Weights of a small transformer language model: 1890M tokens.
Each number is 128 + 32 x the weight over its row's rms, rounded and kept within 0 to 255. Layers, rows and columns count from 0. Numbers have three digits each. The size before them is the row's rms in percent of the matrix's.

# layer 3 attention output (transposed), 512x512, rms 0.027, rows 73-98, columns 256-383
098:123188138104123128102134090085111089091149090132103154170103145141142146086076106182149062147154120153110124101132140115105138096108176148120055102127134152156176149159127139152148138152123187072187068134141153040107137138143121131099142087123136137153170178122111141157105132171100084104114155151123135147085182149216062129055106141182099128183184107201140119156123143114201160080130
101:127085139118116133113120060092166118153140114092088176105153149110048128178115098038094111155081089107082061126106160105071133155116108145102127147133143131148143117101101185178130104169156136166165143104086162158183079155129070156119119091174131096125140100135111118153114114118115138126077182070096124099128129110124068100144120123153084147161159084109187139091179193127146073173126
097:181099177141174078115096117102091096095123158094070138094116099178124190107094138177158136104181087159138161204131143099054157125117124098142141111123088086111117082188083146153151131161172152119133136152111168063141080125112140143165175145139090194094152111149137181091134130130093119116093154107102094157155152092156144109101129095153158138060126114173071105094155166138140140165171
092:134095155143132083196134086193093141097144106152187154098148158106137126102152153160165132114145122103128093165126165126124192132150077078106098045132161142118089215132132106124121182129125086145137144124155212118137118121128133149117177111150104085116122097188135130145137147157088139119136060114163138127121154151104077183206129170163122059146132100099109164109138101129104126093158
098:132188118160136130116122073129113082126130146214080065147113154125116136145149191091167176135139062111099159155120111162155140089125127119157130207099053182174142178109127156138142127108088135103143132093131112140079088101112190170153079091087077115075178148127149138050130115122084102124113153184089135104103106102058065106086173159135143111148129114135127132130174120123148101093124
098:165161177140150174061151165115150101126177117131110138155083122097114178139119160093077129092149161110100156087130114084138092158149097078158097132116137111166124223120164107150088173113130125182136166111197062168151099141105105173079129140119148141114089106112202159144179070098048146151121185143120136129149123084141119133079104119134197126141160091116095098153112082125162135083101
108:121107151082124104055130096162092158200101134178120127158091134123148142095122165112148100157098118178113140105158124108096087122144084148066119151138131138202131119090117135146066171136087144116162138112090160139135066095138179155115101197090132105132162171154173147108144163099105169110172046093154116107110122108150152128081112098140157161091114110208123104129135077149114152177150
090:098117154164164107155171168131126138094203139082150119128099190108124162112128091152112120149174160073128138150170102182135110161085158124144109151110152189102114143191146095124148148122118172068122084177169108091141158087176086126148151152163091084187131059124111147082153099045114163144165123108141131120116065102161095123111147165145146059147163122094161109137133125181090136076167
098:151128141189108068151120142167069072147069167115080127149133154174140128184056175129073146193179109135140080150085127105100081155099198122095095126117179135115134074156098175129096040147193084137112113139091088156128115061131121135147135124139144179068196113068049172141159144181119129180092113105098168196121089052097111148126115123168126185150122155216143133140119144117143110116113
098:173130072150158137144111173204215129061115110130171130128118142105175126079101099160072070146159135159085135166156159140169154131147130107071025132102102108147123078127100101123044149158176139132114152088159181145109121147074116187122157116114097064114108097166096133113119142170134071119126152135106111120163205046155126130092079181168164140129128129141204131148037149118081117190110
092:115093164099110076125142171118112112078105102208145178163134100148113084101137107104178127131157111082125116080127157124088126107099080169159173113124127181120137126119139133115139127159143147096121149123168132089111076117121104129138106122133119150113091170133093109088144179140129135141155203116120152187098106096125126067118097142139137142128090130155117119104113139151186153092134
100:111120112180158092194206070116114141138145123164133155081150168088080092088084073171114134104082162136154126121096144148138137127132130121156160150113095144181091148118073140137195109117063204126095094095115138184141133138177130126096072112091090118110117089157113104131091133155197121173110132128126099110128158136068149100068187114122103149122144152131178122066118120088131155181082
086:108148162160130120134129095125134199095018163157141102114105144115132146112105112181052198129131134089134131150064055111179116176104173173129141196109166160107131124126135121145105097186098138132113161088148158084045106114097137109127150087187169114085122124083106169069064154120123114142164097081153158149136124112114106112160078176110097123140112130173107164052161127136115187105141
100:094171142084124120165148171145076115117126068145168099176139142157089125085129157070091129135128145159183132124164031108170174171182185077154103126102160195119164071136147110126091209165135083134118139156110136148155093110151135132181131123150126167111151117134145063079138139138138147114050132078112142128130132194096124183140123092097107127160134110078156139113157137125183058089206
103:164109161072109095093083096083145153195117125158089144126097120166143113105169141165100128174115179120103118174120130152097162161138138136136144108127118106115122084080134141115164090160117157133156136087134143078081117100100136112186028123132130110148132073093116105104093187057186180160112105100071127118151146154112108126142164144180142157158146193107172176143082175102103109150133
101:155158194106148184139116204119131213158116132175153127119133092135074188081139145154131131132146189100158095124126110145137068171133133163139117156133139159156161093165127175068073086130156125149108124152110156128116150093127095148104099140123071169087145126134043117115157130144122127164128123142125157167139099070177178115116166117125146162089160194129082146113144204141097175185144
100:111130121164095151099184153133169041126150102158151135136116099110154183116090106126072099115168112098109084118164141074145138138143138107119156178128125206137099105072095177144147164125138152133136097113146133098107126148082186074139108104173161166197085083148070131106151080148097099130165117174164170150081121177070118125105094130141091136124165129167159134165125167161177131113114
100:104122126092107100131112078122135118125143124073164145141145139116105104111137119142158206059131131108235124089108145162096107139095151129158105106066160137170160190142045164086142111113157177139098117142118119157132160094128117173129132129135087142138221105145130090140066138170136092127204159093159065155125149177080110135115124083200088156069073145121146153108086087138115094120151
103:136123143111122105122147150061090101154137091121121107155115103074081101141112139161130126147108114063140146087088157069104122138111137141105098108171142075122072071110125089116158140103115150106135134126116102101098125124133137148100115173109128106087155208093166137139137161102156147146135126116085088187184136153141143115105082156160092135172120097097081127137135145166105065140119
102:143121137097124171178152122167147088101149127153129141163122138118106141116175135096091110090096158140159099153128133103087166089138086141103131097074145132084138081183140127108157102125150030163076122112133149109102127093145141089149093131130140148133128163154151124172114094104054129139151111129112112144090121123128177176114131183138109108135139132199121130118135138163170141138107
099:139108142187068112144194124105120093163108119135144153144136128104178152074136128095116137135181103175085165144159164141121097051137103085159122132094083177160145166127133131145123066072152159137097164137106150159114151096101154117147200171150116142185124183139125069105138167121095105133099157143195094088111136152095125139136140163106109150105159075115098155148141096138184097085111
078:138121146176115124161099114169114060092171073151177103095095095127090119066134099147108178105181130127138151119158069063126124090130116113148127131125119182134088123080152152061103176160140116154101084130135121161120130107142084092090126127087084135103162059144097124084149147122111127105114089170103141109075139120128156110158192163155166151167158166191105187106111104131144143100142
086:126152121106099064141096123121096097109129131106086151239191145148155100115108140086122081084107092118107147105118137108111114091129121095141157080179097127097099084160104092112091169143175131164104143102089118130095132099120182087098195156123114114090136192141082154168132135121146105121123094097122133140092116152090153112131101131100081154129098165175072094087141075100177128175111
091:094085104098103133105083120184105135151194096181150177145131203145084133095091129143124085122158143120158124162107176083092114153143167154161166145152089157148126108144135101121101162055171122192140209116136113164195109109070117132092177142087090184110079188137161122176139102165095187139101153104213120123123166085103182145164116137159180141158097120095142165086099119113098107168106
094:115145125079126151145132083147157106161158074147100117100139122134177096145122105118080101132120153159156120139089144141206116125084136161135079167131114118145185065115162136061137139081173105166146164180144126092113170093129159070126146109158168146115096116182057118129145146128072105135121145100107200119057082102140105133112056097156143129081136141105090117134098130070110152187150
090:123127172117145133095080136168103135177074090168117159067127160150140132133165127176189134062141121151153148150133126128155140142144154125189224178213173166126141097148156139143093102098142096095159202108114133101178164112122084155155126165121067070098160163090079154191170150098152170110143085141075143126161138101118126237145067090142207121127123099140091101114181123138105118140150
# layer 3 attention value, 512x512, rms 0.0307, rows 74-98, columns 256-383
105:141066109141089141064165100085102100176158080126120138173112174095141138145196120124108152129079113174161100034175102097169109095105073096176111147133111138100089131127133161111140083154137178150146122069144148107139080085127134221080097118140124186163060109117156145095131137127110127137156149089146139081144121148163120147126170085137145091111122147185183153135109095142088151093115
105:130085124103111140084140132094177134137144124110122066135107151124096116111215149121119142137116107128137100115091114113107120123097151114159123133131107131099068138131205161160137088168139123129118099133148132089153089132128094158168147094147087162151105128103089127082107151116119108132135115140104145130143058075132106149138148135136066167127150106113156111162172136175104207129132
112:145210078089137085117141143140170108107143217103152140107114147134083112137101141128122181175144163102129181206111161123130146155193152107157124127138111147136110121126088105142126132141166144106121152126087161149183162088182146134063126139148122152091151151111101161153139110184098075119167144086140125066088111171132208102108054177121128121129141134100077128138127152100145113157125
104:068128124116140136116139116119159104147159151119140121137116139138103179111167112099138077101086139077146097076126146101069109155150091170129136151128161033140125131095119191121120141159153111076114133125168143117142053163114130088180096144143146136145194120116231099103122125117116151131118156117121061130132146060132094155139167079128132096129137050115117153210176096123158136062085
119:139118114154142111131138177142084187139174123158120159112117132137167136117081095111104148124214171131163164149151150107126086092188075100094117169128117119100157087185091050100156168084104153132123102120125101075070141097132087152069157125116139131099135163228133145183152096178091107099133139219104159063128131045117143086123084140092158124027134151142016143061132123113092139115104
112:135231120065141106111125120112168150166038162078140125120155162148111152138166086131142160155117167151154128133112118125108146113148121150184086143119089150147131131091100135170148137141140171081125149151089158147167106136160171123103101114115092134095106111109066120093099148124100115117188086074088136118148157192121183142085146189122146095048113107145109122136128150161107155209152
111:139109115100117146107099156142136119153147080162186102144115208134092138117090154136155059136092118083121151082131130131189135149150103127121082159120172138149128148103083087108122164144136115092102112151098139202123103122171132097086179179110070108134168104125207156094133109134114229087164117152155092098127119104152132107141136028131167086154077074143153184161140094130102150164127
086:110096153147093107078159107097098164074076117096085150174101161108116126136152147182107197118118163158114123155122114108049123164114136124173135063128144174146084080180095229089103118160136202083117147130106134130110099126123136139156123131121115164147139152069063114147120135125178084179111084165097139095179104150141086113072160137078110149154106138126131090139167124146191131080119
102:204109090100091138132103125144127159142134196174124178208135124127167150080148095102065123154163118063085130160135104128095120140152132089108118175147160192192116143141135145109131143175134198131138124113101152169053116118169113198094151111166141104160066090090115102109160116170138155103149165133106076117151177132140154144118141184071181148089107122120142151159114137123104089167124
107:117123147145119097090132144152115087155125139123140129163100121098088120113148113118096052144112110065135104101137164152133123150071157088136197104099148090097068137075137135139127126167123080075109136099170127187140124137111160096152135128190141084166092096156224091111136159105141101159163176108125069118126118081147101133126059097128140130139145099128151102195069066148077158115093
101:116115153124090160117145062184167113153152131173142111178173168156127131119140169169126074147082152146111101165125085157026148182154134081153143179131062125140100118152171170107151175178180079168158155153149125179125112153133129152111151143089115102178133089143132109125134100132187144067097104070137092139146129145148186092176132073203091160177168088103154173143171158145143135187120
098:135134134164093110130140082094146117132142106162174121162141156156145137082141124100133096131056144131111121159155094095110133108103104117203149131102113083130097133066165210092096139158131074084089106161168125101106080084098151112135147122083194123152143138085199139074142118124128182145136100154170093153082081166136125134202192087168069180154141156117171153137168116160104171114101
091:098125148091169143133096162139117108134128114118135118114148100197119130148159088150130136125138113125153137131135124113081139116153077086057154045095158141131113121160098113154135148145096063099118123154139090115183110149132110124137051134100114156137212101152128185082147083156129138070088150080145128128078125164128096140168079126125165096130103096135172142089129191104106124114134
105:087126135061105163147153117062154080142100172141162105106086101109122100129187133125154051153107126104127103080075157146137125157120160132129138151123149071148131127153130141124112126158163136185139118122131144129059080080140124132140163104126101140108140111128115069123111195115121128137148113123041045094166149156100120089179149111149088140090147096137189200200112106155206113201145
100:064142111145064119129092090099131229078134121182143129142123102087126162156200106101144125105119131096149098181116132108100174105111044128224111131137074163146067124130108217080091113160158173117130127132134149108126107110113149206115047110125154145135105126149162071127117124133140184129144126138092055147117114117111193135138119087094123103080130093074056112156139141123091153134112
104:132114107136143126119128127114161105113135179105121128124160135124178119141085168109145128128136089147116104069166200136154109102134129135139157122098203112098092112092144131152155133121105085142117199141146156183126115126109114077177107097158099119168131117168152130129119124107161162166129115119173170216124162089124135101173064080132079145140131025154168102154103098081111086099135
108:141120139123119177121125082113087125129121121116167121100143112141111140090141094147088117140144112090139083044170106147114107101080160099186117128139168073116048161061094122141096123139058118143128107079144134118159155098109141094106167114124135137166101102111175083099144120122108120131149122075171126074166067076135154114202126093172119118206145101164144201182071024151146142201087
097:049126117128143138130115174140077117145073096131088137148053110083115131108113100165171159118161153100125089062126156147115168148103112159104161160121129071111073097243147153112151118108115128175091124111138085085129058145113152182063143170169132134136160173152131123131141151095163130144119134149105097127127118080119097145137175159151143132101140152102101125129111144107103084147145
105:155172132119070173159154109111146056121143131108100113115102173121043069146123176090114153149106104158136103135103145112118133113144177155139220044132192221145138147082122177108084109187157136069102083141163115210221123171133138097132119136145090140153131160111151141109120113121144117134131141068138168149151088136115128138160179178080097176213130083147115147181098124076128122070105
102:108125146124107121118150154150140096103165103071191148129117108091147095168147104089139146121171143143109114069108195124137144104154145106104150066124117091112124133081122120175126113114144140120146186104188197089143174148125155072094111133139139110145195110133052111124139139143156119177092174051151175146046207143107142151161050124086133051153174110149028135151111084116091054124153
102:123143156139142143133115152164162107106159117135156090077169166171083110129123093148134107124088115110109156128099140117166126106163130152085155139118129113136147112103079072128114139109126109146135148138133156162171116130126104055118124166185126091138187073142193152108136117119134193109132124085150064140113152078137110132176110116186183099113149097127195132153077104076116138168142
116:067174108118160142167122092149131108108113180109168156136107141169182085118136158118129143115106131079157106163183145132091130088105164132154130156132181132124101133132162098133131175128098161105120142135139154109043149115109135110157093104091100105108127115181130100142091151074129069146114083158130206110108083128133159101146051113130077174151118125128079126119112130107193143183129
112:139142122171131101108123110158125147128151157141096137151179142126157154136130100116121171132164158155155137176132183136107138109139093118131189108114119144107116104154099115159154128120149154140131192115130104059165146115085118243063044104186114174128125105149055147162133167164099068163209128131124152088131183089124147138102088200067122092109134147118122077134109157127070172186139
096:130175126121163128143193131103132098130126093167110135197128140146184099078076125076136139065123129159106147118114068138125132124129124130108102167164099139149137146148162165128136138143137149112130080129178111040081125126187189199165107103087160107134133141098073102157111190066146130101163100160124148121126153169123126140128230230110121147110139122143106183128153135122101060166128
155:119130102178166108152119113114148177087121225123100165139106109124148108111122111133145182121111132132138161178087118092134164161104120146169193125140116196127131110177137137106111134111161173114112108150080087103156222134110149140124071108164080119113156180097053142147145168121111104150120075170113163159113120181130099139078159253129118142073102187132090039119152192098105087100151